Each number is 128 + 24 x the weight over its row's rms, rounded and kept within 0 to 255. Layers, rows and columns count from 0. The size above them is the row's rms in percent of the matrix's.

# layer 6 MLP up, 512x64, rms 0.284, rows 455-507, columns 0-63
size [ 91 107 102  98 112  94  98  94 103 102 103  99 104 104 111  94 101 110  91  91  98 104  87 102 103  97  96  95 104 104 107 112  96 105  89  95 104  98  91 100  85  97  97 104  95  95  99  98 112  98  90  80 112]
[[116 131 114  91  84 116 139 118 144 112 132  93 140  84 127 128  84 113 113 141 149 127 160 110 105 124  91 154 127 150 139 101  76 124  79 149 114 111 148 132 139 138 143 146 117 120  92 109  99 121 112 173 168 122 155  73 116 157 125 117 119 120 169 119]
 [ 95 127 133 152 120 129 131  97 197 113  95 119 142 124 143 119 131 110 100 118  89 115  96 110  97  98 113  95 126 111  80 114 132 121 167 110 120 145 111 131 179 104 109 105 140  84 116 132 141 161 101  84 109 141 118 133 131  96  97 118 102 112 112 108]
 [ 99 107 109 113 144 135 106 142 194 122 149 132 104 141 149 120 159 123 131 137  87 120 140 119  96 125 135 123  95  97 110 113 101 179  90 147  93 104 161  79 106 118  91 142 122 120 130  94 123 140 104 132 141 147 172 140 155 116 111 134 154 102 147 160]
 [ 97 171 122 102 157  80 113 152 160 128 121 144 135 126 166 120 112 137 123 107  80 116  90 118  96 145 126 119 126 144  94 137 125 121 138 125 109 173 138 138 169 107 124  94 144  86 122 100 135 143 133 138 121  96 124 120 124 109 119 123  99 187 121 188]
 [144 130 148 137 136 108 136 125 122  99  98 100 116  66 156  96 150 114 104 139  96 113 130  81 136  93 105 126 137 108 116 115 131 120  95 136  96  76 108  85 120 103 137 103 126 122  76  90  95 155 101  97 118 134 131 124  86 118 152 113 117 122 124 108]
 [123 147 102 154  99 138 112 150 108 137 151 160 102 109 129 159 109 139 115 145 116 150 108 163 109 148 183 124 117 124 191 145  95 127 149 134 149  90 142  97 116 148  82  90 148 125 167 100 148 118 109 112 125 109 131 131 155 157 122 155 100 135 116 172]
 [151 180 120 135  85 150 146 146 140 136 112  98 125 131 131  75 137 108 172 108 114  85 133 109  42 118 117 143 108 137 152 112 136 151 143 144 168 122 147 123 124 108 150 133 135 135 156 120 144 160 134 144 146 133 127 140 173 136 149 143 157 126 108 158]
 [121  99 144 125 146 152 140 133 144 121 147 143 129 109 154 104 120 147 109 146 157 112 132 169  97 180 150 106 152 175 111 130 137 102 141 153 108 130 138 129 129 105 152  83 155 108 124  48 152 159 125 115 137  89 133  65 127 120 136 138 117 142 122 121]
 [137 133 133 123 118 112 139 122 129 128  87  99 144 141 106 133 157 166 142 133 109 116 138 156 162 105 111 133 109 110  78 109 117 101 124 104 102 123 112 126 157 143 158 115 135  92 117 114 137 154  85 100 177  95 125  98 129  53 132 124 125  70 132 116]
 [133 129 152 133 151 147 126 136 102 129 160 131 123 112 128 123 151 190 101 129 108 109 173 113  96 121 174 148 118 116 112  86 119 124 164 104  85 126 138 106 155 148 169  91 138 134 127 124 111 149  93 107 128 125 203 145 123 133 104 133 115  99 114 150]
 [100  92  88 182 105 120 137  67 116 129 121 158 142 124 110 131 104 139 124 102 155 116 122 147 126 136  88 116 163 105 137 133 134 152 105  97 132 105 122 128 133 108 166 136 138  77 131 110 136 126 185 148 105 115 118 124 111 132  71 147 152 149 102 133]
 [127  65 124  93 130 133 119 126 153 120 108 156 102 156 120 102 139 106 152 119 117 127 125 123 118 162 143 111  90 123 118 157 147  72 113 153 123 107 108 131 141 137 132 105 104  75 148 128 128 135  85 120 115 193 150 160 114 101 132  88 116 134 124 169]
 [109 144 128 129 120 106 127 106 121  88 164 127  96 139 166 110 148 129 165 142 130 139  88 131  75  87 123 121 137  91 128 144 116 101 109 129 178 162 117 103 158 120 159 156  79 109 105 129 113 145 116 156 150  94 111 125 113 126 114 109  80 103 118 153]
 [113 158 132 128 115 126 145 127 136 123 158 116 126 108 110 152 128 169 125 119 132 131 134 141  66 130 134  86 105 143 130 147  93 147 102 117  89 152 134 105 102 104 124  87 104  45 145 101 111  88 113 131 171 145 112 111 129 126 128 122 142 121 112 177]
 [107 108 147 112 106 116 114 122 129 123 107 139 168 121  68 151 105 152 152 109 119  98 105  97 131 115 110 127  98 135 128 129  76 108 154 102 109 118 170 125 114  96  96 128  95  91 149  96 119 106 132 146  92 178 157 117 149 110 144  97 101 135 109 153]
 [ 94 139 196 117 134 109 159 133 122 133 116 132 121  96 104 147 151 120 135  86 115 114 134 127 151 120 110 154 127 146 154 141 120 121 146 153 126 107 161  38 146  93 136 124 143 176 105 126 132 131 141 132 147 169 121 122 133 151 123 154  97 118 130 169]
 [151 137 118 146 148 138 122 101 138 124 172 140 151 123 105 166 105 163 225 115 136 146 164 138 160 135 145 125 129 161 135 161 145 148 145 171 125  74 163 127 122 129 112 105 157 142 130 142 151 140 126 113 164 114 153 115 113 107 139 140 134 135 126 130]
 [ 93 146 137 128 140 119 147  89 125 162 117 107 134 103 141 139  93 116 109 124 104 180 147 162 140 128 147 125 101 114 191 141 158 123 108 143 124 115  60 139  96  70 151 129 164 137 144 103 131 147 113 135 127 122 143 139  84  98 138 112 138 131 134 111]
 [135 130 111 138 120 130 110 129  98 124 110  54 111 128 140 137 115 135 149 124 149 108 148 146 163 160 154 137 129  93 154 153 137 107 134 156 131 149 170  92  72  80 143 134  95 133 126  82 120 156 138  85 127 127 173 144 115  93 111 144 137 140 119 127]
 [109  95 102 127 106 113 124 115 136  98 117  91 147 106  91 111 117 147 136 134 105 119 150 158  93 154 142 108 122 105 131 134 119 124 146 113 125 141 101  39 136 108 124 111 130  90 141 137 122 116  75  92  94 110  97 116 117 159 134 137  74 124 110 138]
 [101 124 116 146  98 130 136  79 140 110 131 102 118 111 121 135  82 105 139 177 177 123 129 112 122 165 141 134 131 108 105 133 103  92 114 111  76 119 164 141  99 167 132  98 174 131 129 105 119  98  95 141 135  92 132 131  77 140 159 134 119 124 134 114]
 [109 123 145 122  70 109 155 113 150 157 131 133 119 114 114  92 104 155 135 146 116 123 119 169  98 126 122 134 100 132 174 130 154 142  99 163 129 119 129 140 126 112 106  76 142 105 163 155 128 134 160 115 108 161  82  74 116 120 129 153 150  85 135 104]
 [117 145 140 125 148 156 119 131 113  89 154 152 144 153 151 163 130  80 145 185 145 123 103 165  99 163 113 155 116 142 168 136 121 191 163 152 133 133 136 137 142 137 133 149 127 113 122 104 136 127  76 163 124 139 163 139 129 131 120 146 127 141  88 159]
 [121 144 125 138  85 149 147 103 152  75 151 134 144 100 126 109 112 134  92 121 144 118 107 143  72  75 119 130 145 105 140 138 104 112 148 104 139 145 126 125 106 109 108 142 138 147  86  69 117 128 142  79 109 116 116 147 114 120 115 110  76 107 155 129]
 [116 151 127 142 153 101 123  77 154 148  98 140 161 121 172 143  94 189 105 144 159 111  94 122 122 128 145 129 120 119 117 183  98  85 131 130 156 103  91 119 137 139 167  98 118 117  93 121 126 125 124 114 151 109 126 112 119 170 130 136 147  98 152 124]
 [ 75 132 106 125 142 128 122 115 126 152 131  68 144  71 128 126 149 125 149  85 156 117 129 136 173 123 154 125 139 113 142 122 114  89 161 170 105 101 109 119 118  92  97  94 115 128 109 159 138 153 114 121 135 157 148  98 128 117  81 141 145 142 141 104]
 [131 157 119 122 131  97 151 110 159 135 123 120 103 138 110 108  97 150 128 131 134 144 112 171 111 131  93 149 151 104 130 178 164 125  90 126 168 107  96  68 128 126 133 116 170 146  84 113 113 116  99 106 172 116 137 132 149 116 118 173  98 106 143 137]
 [111 133 171 103 122 140 134  87 132  97 180 110 157 110  87 143  96 143 135 124 126 110  89 109  97 135 155 103  96 166 121 127 180 131 114 132 132 155 161 124 128 108 105 172 150 128 108 117 125 130 157 141 105 173 128 100 163 152 111 155 129 119 137  99]
 [131 141 135 112 128  78 106 112  99 157  99  98 115 143 120 157 116 152 117 129 171  84 144 128 147 118 121 137  93 136 160 146 132 125  84 143 120 147  72 116 136 119 140 135  85  95 163  92 146 159 160 117 148 152 130 131 135 125 165 146 140 155 143  81]
 [125 148 107 119 123 145 138 109 123 150 119 140 130 120  72 122  71 131 125 102 166 119  93  98 120 112 134 132 104 138 112  97 128 112 109 101  77 123 108 153  53  91 101 139 141  93 151 163 136 149 113 129 101 158 100 137 129 128 109 156 113 106 114 129]
 [ 60 115 135 130 127 114 162 107 139 126 147 161 171 145 148 143 139 128 114 104 150 136 114 167  73  93 144 128 123 130 122 176 147 162 109 106 145 114 140 112 134 129 143 118 106 123 136 145 134 118 132  88 124 118 183 146 111 152 102 131 130  70 164 134]
 [117 160 120 118  91 110 152  98 126  79 108 137 119 122  68 123 116 144  92 101 128 108 115 137  85 121 124 145 119  88  89 126 117 105 100 110  95 113 119 152  96 127 131 141 131 115 188 137 138 132 103 151 104 153  88  95  87 123 146 104 124 118 101 128]
 [116 140 157 103 168 115 129 108 172 137 136 118 152 136 110 117 180 115 131 163 171 139 175 181 121 112 152 156 134 157 139 141 116 159 150 165 131 137 141 110 155 132 104 158 132 130 174 127 112 172 122 103 105 150 118 148  99 110 115 139 147 137  89 122]
 [139 181 155 144 137 101 147 141  93 110 143  95 115  93 140 107 117 103 129 110 123 122 116 173 143 141  99 119 104 147 152 139 164 121 130 158 133 158 144 117 136 108 150  98 121 174 164  81 141 104 147 105 163 129 156 142 121  95 102  92 108  94 115 104]
 [123 124 176 128  65 118 110 120 116 112 133 173 114 102 124 105 106 148  91 102 111 114  86 105 131 128  80 147 116 119 114 114 131 103 148 148 143 104 120  98 149 141 124 102 115 135  76  96 124 141  78 116 104  90 137 130 132 179 137 122 138 111 105 114]
 [122 118 120  88  91 131 152 106 128 131 131 132 147 118  96 102 128 175 133 115  97 172 155 105  70 148 151  83 143 164 133 114 134 107 135 175 133  83 158 147 120 105 131 152 155 138 113 125 151 113 146 135 106 168 146 134 121  87 120 167 121 127 152 113]
 [151 125 135  88 124 133 124  93 149 145 156 140 141 122 123 150 107 128 127 112 151  85 166 114 114 136 165 135 101 148 156 101 189 120 131 109 134 127 115 174 123 100 137  96 112 136 115 128 158 115 108 129 118 152 159 137  99 160 168 170 135  63 113 145]
 [143 122 116 135 159 111 138 111 135 178 137 134 148 151 110 179 119 107 142 106  68 135 144 132 124 133 136 107 135 107 109 127 121 121 160 145 183  99  90 172 120 109 119 143 105 116 158  77 119 137  80  86 135 124 158 144 106 124 153 118 158 143 146 139]
 [171 143 120 157 122 119 140 107 115 112 158 140 116 139 138 111 154 134 130  96 133 112 122 115 109 122  88  91 147 147 181 115 153 135 180 158 146  78 126 163 158 110  91  90 123 153 141 118 124 117 168 138 130 162 121 157 176 139 145 151 114 144 124 157]
 [105 110 122 168 174 129 103  69 124 137 111 118 110 153 139 102 100 165 104 133 117  95 125 107 126 159 131  94 105 180 131 134 123  86 151 118 139  77 127 100 133 154 178 139 123 147 106  75 123 120 131 140 118 122  90 142 137 140 122 144 110 134 114 127]
 [107 116 136 140 112 153  91 103 153 108 151 132 104 101 117 219  79 119 106 125 138 142 100 132 143 157  91 109 134 104 113 107  89 110 157 116 137 106 112 116 136 137 106 125 112 103 123 112 145 158 117 129 130 129 190  96 121 120 113 132 129 118 103 159]
 [128 173 145 170 171 125 123 109 132 154 162 125  65 102 115 154 121 106  83 133 151 110 124 172 133 143 145 147  91 156 163 139 106 135 170 129 136 139 160 137 118 121 105 124 149 122 151 100 101 136 148 140 133 161 149 127 130  81 130 133 105 107  96 118]
 [ 79  96 105 144 125 132  67 117 130 101 124 111 155 122 131 113 133 107 174 115 130 166 144 128 120 145 112 117 130 131  97  78  86 114 131 131 143 121  93  88 133 150 152 108 145 110  71  76 132 130 146 133 114 133 107 134 100 119 128 114  89 134 156 153]
 [147 105 128 161 124 143  75 124 113 105 151 130 142 107 130 150  99  99 134 148 102 104 114 182 126 111 140 157 131 107  98 144 113  82  96 155 137 116  84 110  98 110 149 150 122 122  90 124 130 172 102 112 119 160  91 131 140 145 138  95  81 145 137 145]
 [123 177 149 124 118  89 126 148  93 113 106 111 135 110  96 135 126 133  81 149 145 117 126 110  99  85 148  68 121 139 145 152 131 122  81 169 120 139 129 112  84 127 168 128 126 163 127 117 123  97 115  79 123 154  98 117 122  93 128 134 139 135 147 100]
 [147 132 127  92  81 141 124 111 158 102 126 123 161 134 142 139 117 137 104 146 133 122 184  86 127 150  98 135  85 137 147 128 122 143  77 121 145  99 140 159 119 144 118 132 148 113 135 110 165 126 130  91 105 127  67 152 162  90 135 127 112 148 173 131]
 [122 138 157 140  99  91 166 117 142 131 115 113 118  84 110 100 124 121 128 115 136 136 137 175 130 118 187  95 163  89 155 128 156 113 138 156 124 110 185 156  88 128  99 146 163 128  94 137 105 113 129 144 138 138 130 115 123  96 110  93 107 117 152 158]
 [128 133 122 125  87 141 129  82 118 140 108  74 186 118 109 112 165 123 177 141 167  98 136 173 153 147 176 120 125 139 128 134 128 133 120 111  89 130 151 139 138 155 112 104 136 112 119 110 136 100 154 137 111 121 164 138 146 116 114 104 147  94  85 107]
 [140 126 133 135 119 116 139 149 154 118 123 136 133  94 120 138 141 111 124 123 132 132  65 145 147 138  86 168 119 150 157 100 142 129 131 132  75 121 126 114 114 136 117 134 134 110 190 111 122 138 120 107  82 154 124  71  66 108  81 112 146 131 114 148]
 [148 125 137 111 134 153 129 137 138 136 139 154 137 133 145 120 104 119 150 140 116 123 106  96 122 174 134 114 102 134 182 154 158 118 106 156 164 111 149 165 126 122 104  78 130 179 183 113 165 132 165 112 111 159 107  97 123  96 130 175 111 111 141 132]
 [163 123  84 140 108  99 127 142 145 125 145 122 141 131 122 180 137 147 114 166 145 107 114  85 118 121  55 132 132 148 169 126 108  93 139 114 164 128 137 118 139 200 158 109 103 122 114 133  87 134 153 157 147 126 136 108 120 133 131 138 120 112 150 139]
 [155 115 126 150 104  76  95  90 167 170 151  78 165  97 131  95 121 113 140 150 109 145 144 120 108 150 126 100 109 113 109 114  98 127 125 121 146 121 138 108 148 164  86 111 146 137 131 133  99  92 129 151 111 119 139 124 163 105 142  91 162 136 113 165]
 [112 112 146 132 153 119 121 121 123 102 126 113 141 135 119  92 173  94 124  93 150  78 148 105 106 125 142 129 163 150 131 155 128 123 131 118 149 113 150 104 140 155 154  74  78 111 157  98 163 134 109 160 120 101 125  98  81 123 158 167 140  98 112 118]]
# layer 6 MLP down (transposed), 512x64, rms 0.309, rows 455-506, columns 0-63
size [ 80  91  90 101  89  95  98  90  93  98 116 111 105 110 123  97  98 123  84  85  84 116 103  99 128  95 104  98 110 112 111 116  94 101  75  90 102  97  78 102  82  93  88 118 109  88  97 104 110 112  79  76]
[[121 116 130 152 146 125 143 113 121 137 125 154  93 173 125 176 181 140 109 125 123 138 119 129 159 116 128 115 117  99 127 136 137 142 163 110 111 164 107 105 112  98 101  86 134 106 183 126 151 118 151  91  67 144 102 171 155 131 113 127 105 109 103 139]
 [120 129 119 115 133  87 150 175  91 138 164 138 157 136  92 132 143 155 173 100 122 128 129 169 144 100  97 166 150 131 139 120 131 113 116 148  98 116 105 135  57 169 120 144 106 163 106 117 109 115 126 131 121 126 173 114 109 113 119 168 123 142 114 112]
 [107 113 137 123 139 159  71 146 146 127 126 139  68 154 171  95 154 121 163 171 107 119 128 134 105 149 132 136 149 166 107 147 133 101 114 140 154 111 103  95 100  89 121  94 104 101 125 147 131 143 137 159 102 128 161 140 135 127 149 163 108 118 130  93]
 [113 126 108 175 140  95 116 137  99 165 146 138 145 132 134 128 150 179 176  99 138 163 111 121 102 114  79 134 117 134 102 147  96 101 125 112 102 119 127 159 102 137 151 166 112 139 164  76  88 141 149 106 114 127 169 144 113 125 114 109 113 111 130 130]
 [ 83 143 104 132 150 145 151 109 129 147 168 130 127 156 118  95  96 120 105 111  92 124 133 135 137 136 125 133 154  92 119 138  95  88 162  82 122 141 143 142 134 152 140 144 140  72 143 155 144  84 168 153 140 179 142 130 136 129 116 171 140 114 133 163]
 [100 149 115  88 151 135 162 129 130 118 117 122 153 120 116  77 137 151 130 118 109 117 165 131 184 122 128 187 152 124  95 111 157  89 105 139  93 140  90 184 102 129 129 147 123 146 108 168 134 106 137 156  89 121 107 140 134 130 133 117 131 101 112 124]
 [107  88 143 106 112 135 110 167 138 151 139 107  99 120 156 140 121 131  94 162 129 149 100 139 189 123 136 149 140 152 128 141 138 139 145 157 128 120 114 147 121 132  70 103 104 161  97 101  93 131 165 125 109 147 118 125 101  97 182 118  98 113 145  96]
 [134 170 107 127  76 135 100 129 120 126 126  72 142 155 112 112 151  89 168  99 143 118 157 134 156 122  93 130 126 115 115 148 136 160 129  85 162 148 111 164 111 154 111 143 150 133 175 147  89 100 147 118 164 124  93 112 143 117 141 105 149 117 114 134]
 [ 90  96 124 161 142 159 135 139 168 132 114 133 112 145 133 136 145 143 124  93 104 138 148 100 117 110 157 118  83 137  99 150 107 105 172 112 111 111 137 150 160 120 116 143  91 158 163  76 142 136 158  82 156 156 124 121 126  78 138 157 106 140 123 141]
 [127 140 135 158  92 158 151 148 143 137 123 143 136 133 126 142 127 146  89 176 137 128 114 163 124 110 127 152 138 140 142  79 114 134 105 146 156 125 129  96 141 122 162 158  96 155 111 127  92 157 101  91  85 121 135 152 106 146 167 116  77 136 162  82]
 [ 88 165  94 132 133 171  94  87 126 116 108 144 118 150 156 173 140 133 155 121 163 133 126 106 128 116 124 132 120 102  86 162  91 122 156 114 106 132 129 141 175 123  88 145 118 155 125  92 115  98 125 127 135 149 103 117 138 122 166 117 162  76 137 136]
 [120 161 175  93 133 142  68 133 148 134 101  63 115 129 153 147 102 134  88 105 138 137 132 102 122 145 103 116 106 145 119 131 102 148 123 129 154 146 135 134 145 146 124 118 117 135 151 129 162 183 126 108  70 133 161 143 115 118 127  85 137 152 149 124]
 [157 106 151 142 140  97 141 141  76 155  97 135 106 123 146 134 140  73  94 140 165 158 105 130 130 126 121 115 107 164 139 130 154 116 136 142 116  61 149  94 115 146 120 100 100 145 109 149  78 158 134 143 131 167 110 150 128 123 118 143 143 133 160 153]
 [ 73 134 145 127 135 161 127  67 170 129 126 111 112 146 128 135 132 169 125 146 127 155 121 104 118 144 121 163 137 158 101 104 147 110  98  98 115 162 130 132 139 150 112 169  88 116  93 112 113 102 103 188 145 111 100 135 112 102 140 157 123 150 133 139]
 [127  94  94 123 143 138 118  99 116 103 122 159 154 143 145  82 130  64 128 133 154 122 135  98 154 144 152 120 103 102 154 148 130 136 137 159 160  88 158 101 101 189 156 109 137 115 130 135 131  91 130 117 131 120  92 135 131 128  83  88 153 129 131 138]
 [162 141 138  96 152 137 109 158 139 138 133  99 115 121  71  81 146 135 122  67 127 115 102  97 142 116 123  98 145  75 134 132 180 155 101 155 133 147 134 133 127  87 129 145 123 131 169 108 160 114 102 128 169 103 117 120 135 140 129 151 136 156 118 128]
 [121 138 128  85 105 151 124 168 142 140 146  98 111 156 134 132 126 135 138 139  99 125  91 136 112 122 112 145 122 108 137  87 167 150 133 136 111 194 137 135 112 118 129 157  88 135 125 156 112 150 129 155 140  77 147 134  86 106 184 118  96 138 123  82]
 [ 91 121 151 145 151 122 171 162 120  80 111 130 143 127 146 141 162  95 160 115 133  87  96 126 161 110 129 120 130 104 150 150 102 148  87  64 130 131 150 161 126 149 101  94 110 160 123 138 106 158 108 133 132 138 151 106 141 171 111 135 134 134 102 134]
 [ 92 173 137 106 123 123 148 150 106 143 146 136 131 123 153 110 160 162 118 153 169 111 130 130 141 168 130 129  99 146 106 108  94 165 130 109  88 189  81 112 127 104 108 110 135 144 171 119 109 114 119 102 169 133 108 108 126 121 151 141  95 119 161 116]
 [114 136 155 142 110 161 103 157 109 147 145 130 130  67 139 157 115 135 130 138 153 159 129 113 124 138 134  92 132  88  88 127 123 106 122  94 148 135 131 121 104 121 111 139 204 145  67  99 143 111 121 113 139 110 152 106 137 171 148 112 102 142 107 108]
 [126 140 117 143 130 134 119 179  98 141 109 206 185 137 119 152 126 170 113 100 118 130 110 148 106 128  82 167 141 141 107 119 128 128 126 139 144 149  61 108 131 109 102 125 114 136 125 134 109 146 133 129 100 104 146 148 132 128  97 114 111  85 116 139]
 [146 121 110 139 112 158 123 132 149 144 139 112 135 107 155 167 107 106 144 117 112 136 122 150 104 157 140 136 149 131  81 154 138  77 162  79 119 139  96 104 125 118 158 145 172  69 119 105 129 109 101  99 128 164 133 155 118 147 108 115 151  80 156 135]
 [138 106 118 134 150 100 110 159 150 167 134 129 118 149 104 113 105 150 117  81  95 137 147 102 139  94 126 138 133 127 118 108 110  67  79 116 144 150 137 108 158 124 132  90 116 137 186 137 173 132 154 148 106 101 114 150 127 150 162  91 127 106 145 124]
 [117 113 120 140 102 128  95 144  77 116  96 149 103 106 113 153 132  75 136 173 132 133 132 117 160 178 151  96 120 143 130 144 144 128 117 145 124 128 128 109 127 148  93 167 154 130 136 166 107 116  90 141 157 109 122  87 126 170 167  96 155 130 156 117]
 [109 121 158 120 102 155 115 158 147 130 191 122 139 149 178 113 110 122 132 148 160 100 121 114 146  89 121 115  92 141  99 134 175 118 114 105 164  88 167 124 123 123 161 142 130 165 102 140 137 140 128 145 108 156  94 127 121 126 114 126 125  89  79 139]
 [165 101 102 112 102 124 108  97 126 120 158 144 133 157 112 139 146 131  90 184 101 115 123 116  91 128 117  98  93 140 116 139 163 120 155 190 169 100 109 132 130 128 146 120  79 113 109 128 131 165 134 140 120  98 145 161 105 140 116  86 123 130 156 124]
 [154 102 125  90 178 117 141 128 153 132  73 128 151 149 105 153 138 132 154 142  98 159 111 119 149 121 147 106 117 133 117 141  88 118 130 134 116  95 123 208 101 142 123 107 133  99 146 144 154 170 145 119 128 122 110  91 110 174  98 125 146 123 121 115]
 [166 149 144 153 135 129 143 145 120  98 120 158 130 135  88 140 138 116 139  99 132 138 121 128 115 114 120 133 156 108  82 104 133 120  87 140 158 101 134  92 102 169 110 174 126 115  66 153  94 119 108 129 184  88 145 117 126 128 130 175 155 143 123 126]
 [121 121 117 137 101 105 158 162 129 130 145 150 161 167 120  85 131  87 171 107 126 163 119 108  85 165 143 130 128  87 143 124  89 104 128 109 134 143 113 175 150 164 111 124 113 142  76 150 104 125 101 130 116 136 115 161 116 172 105 116 137 116 144 133]
 [112 129 110 120 133 172 106 158 127 114  85 132 125 158 123 112 125  83 129 149 121 112 135  91 199 106 135 127  98 145 130 115 133 158 120 199 149 132 140 120 100 132 157 179 111 153 150 123 119 125 175 124 150 120  98 111 114 122 145 122 112 138 133  95]
 [104 168 128 142 104 119  98  75 112 130 160 138 143 146 119 113 130 153 140 149  83 108 177 142 138 133 151 166 132 100 132 163 117 104 113 133 165 145 120 142 159 145 146 124 129  89 116 140 152 126  61  87 150 121 115 148 147 146 101 106 122 108 112 159]
 [129 117 113 160  88 158  89  80 123  97 140 116  71 132 116 143 172 128  90 117 137 149 172 139 135 121 162 110 160 135 132  76 124 142  97 165 113  66 126 120 124 119 133 138 145 160 136 129 130 132 115 135 160 112 127 147 162 149 122 139 144 117 126 151]
 [100 158 144 119 162 112 110 152 151 150 139 188  83 116 114 110 100  97 107  90 138 187 102  83 149 164 133 113 129 117 112 127 136 130 131 149 175 107 123 136 146 125 123 180 148 124 121  97 140 140 125 104 111 125 111 102 128 161 150 104 154 113 134 125]
 [132 107 140 132 116 118 103 148 144 114 135 162 136 156 152 160 126 126 103 116 110  93 116 102 138 146 100 132 159 158 123  77 129 146 112 162 186 159 142 132 146 124  84 119 146 123 111  94 145 141 161  74  85 123 151 127 147 113 169 128 115 123 152  89]
 [ 78 120 166 116 130 103 112 103 139 147 115 130  97 178 125 123 125 144 145  72  51 140 113 149 129 104 103 154 111 109 133 125 124 154 150  78 130 108 150 132 118 116 190 132 129 158 135 139 118 111 127 127 138  96 156 127 134 131 152 152 146 114 128 109]
 [ 86  94 114  62 113 123 132 116  97 145 133 102 161 121  91 101 149 189 137 106 131 156 123 116 153 130 109 133 119 127 132 133 116 148 142 159 116 128 146 132 129 133 151 137 195  91 122 164 149 143  92 150 110 121 148 139 164 139  97 115 121 154 139 119]
 [133 116 125 136 140 133 127 121 132 136 112  90 122 139 131 102 113 161 112 154 127  95 107 159 137  93 140  78 147 107 155 166 155 148  95 142 109 141 146 102 105 159 139 165 108 126 114 119 178 156 116  96 152  84 102  94 142 141 141 156 108 137 189 146]
 [152 117 100 134  95 159 115 143 129  99 129  93 117 186 126  98 144 151  94  95 117 125 104 107 122  82 150 138 108 100 162 126 168 148 120 121 173 123 135 117 155 104 133 149 114 174 122 168 127 122 180 127 116 106 116 131 113 106 141 168 117 116 103 139]
 [153 114 158  88 128 155 121 187 145 126 174 166 146 144 136 135 124 139 106 122 173 154  91 154 112  97 133 172 108  75  93 119 133 155 125  79 122 133 119 107 127 115  89 123 130 134 140 123 140 149 159 109 137 101 112 101 146 142 110 137 151 127 105 110]
 [145 118 125 141 118 142 128 120 118 120 132 161 135 150 174 144 114  88 138  96 147 143  72 131 141 159 114 131 106 168 180 188 108 152 134 143 134 131 124 118 125 105 103 115 193 109 142 121 169 121 150 124 106 107 134 124 112 119 166 144 120 102 146  90]
 [ 81 175 123  99 131 125 153 119 124 161  94 104 130 121  95  84 140 108 106 135 115  98 158  72 131 122 151 148 146 127 122 141 114 142 156  65 145 155 142 155  97 134 114  98 164 135 112 173 101 135 121 150 138 137 102 144 122 110 150 137 157 124 134 108]
 [146 124  68 111 133 128 133 154 106 136 132  80 114 118 120  77 184 148 101 106 107 125 173  99 108 154 162 138 141 163 107 151 128 101 124 158 139 129 120 165 106 137 126 176 127 130  93 125 133 159 107 131 164 128 121 132 159 123 135 134  85 137 132 144]
 [ 54 124 100 116  97  89 102 172 129 150 116 137 138 152 123 139 116 120 107 166 136 119 122 138 142 144 118 152 127 159 137 178 152 115 115 116 109 163 124 149 144 119  92 151 159 141 117 121 123  86 129 101 156 128 138 113  84 123 160 141  71 132 118 131]
 [145 153 145 167 149  77 133 137 145 122 164 148 132 121 141 150 145 131 139 126 137 139 169 148 100  76 126 137 117 162 112 101 127 154 180 100 145  91 121 144 144  84 139  80 115 108 135 148 140 129 105 115 113 106 117 120 174 137 104  89 114 156 118 100]
 [129  98 128 163 142 173 125  97 112  91 166 171 142 144  92 122 132 133 118 141 141 123 128 115 127 109 128 115 150  87 133 117 155 109 130 157 169 116 112 108 100 143  91 139 114 133  82 154  83 156  99 179 156 115 117 115 145 170 128 160 137 144 115 144]
 [125 140 129 135 157  89 151 145 104 171 158 105 136 121 148  97 105  95 167 112 133 163  91 131 120 148 108 153 163 126  87 143 120 103 178  97  95 137  95 135 141 124 123 152 106 101 150 176  80 102 120 115 115 138 128 153  99 132 123 127 105 144 141 110]
 [130 101 140 117 151 168 124 136 120 122  76 151 142 139 104 147 170 142 139 132  91 134 169 128  80 124 164 147 131 119 140  88 133 147 130  96 141 143 144 100 160 107 103 121  99 111  84 125 142 101 141  91 136 130 147 188 149  94 142 121 113 106  96 129]
 [125 127 116 147 148 125 142  98 154 130  84 130 139 101 130 100 120 116 105 105 138 146 178 102  98 147 148 106 171 105 102 119 165 140 139  96 157 130 105 141 116 136 158  87 145 107 126 120 162 117 142  83 160 116  86 139 128 116 167 181 143 148  96 132]
 [142 106 155 124 101 175 141 144 150 150  98 117 100 103 108 133 140 112 103 136 142 136  82 123 135 138 158 138 119 166 159 113 114 136 130 162 150  71 114  90 145 147  90 117 158 138 155 129 139 125 115 134  97 122 152 132 105 106 109 171 188 107 105 108]
 [111 133  75 126 154 105 109 145 114 151 122 159 117 136 111 155  98 150  93 144  91 155 137 143 143 124 103 132 108 168  96 130 113  99 140 191 146 128  85 130 124 166 112 138 144 155 109 123 110  88 121 107 127 158 133  94 159 171 118 138 165 142 118 122]
 [108 135 134 122 123 164 126  99 151 125 157 117 112 141 126  81 101 150 141  89 110 160 142 158 144 133 169 156 109 128 116 116 188 137 134 108 109 103 111 124 139  98 139 142 134 104 193 140 167 161 131 104  97 116 142 118 167 103 155 121 141 110 140  93]
 [122 137 114  86 137 136 127 121 125 116 119 212 116 116 151 112 165 107 167 130 147 148 141 103 141 123 136 149 183 130 114 140 136  97  68 158  89 143  96 124 123 115 130 122 151 113 130 135 153 127 140  91 112 124 120  97 101 103 142 152 129 131 158  92]]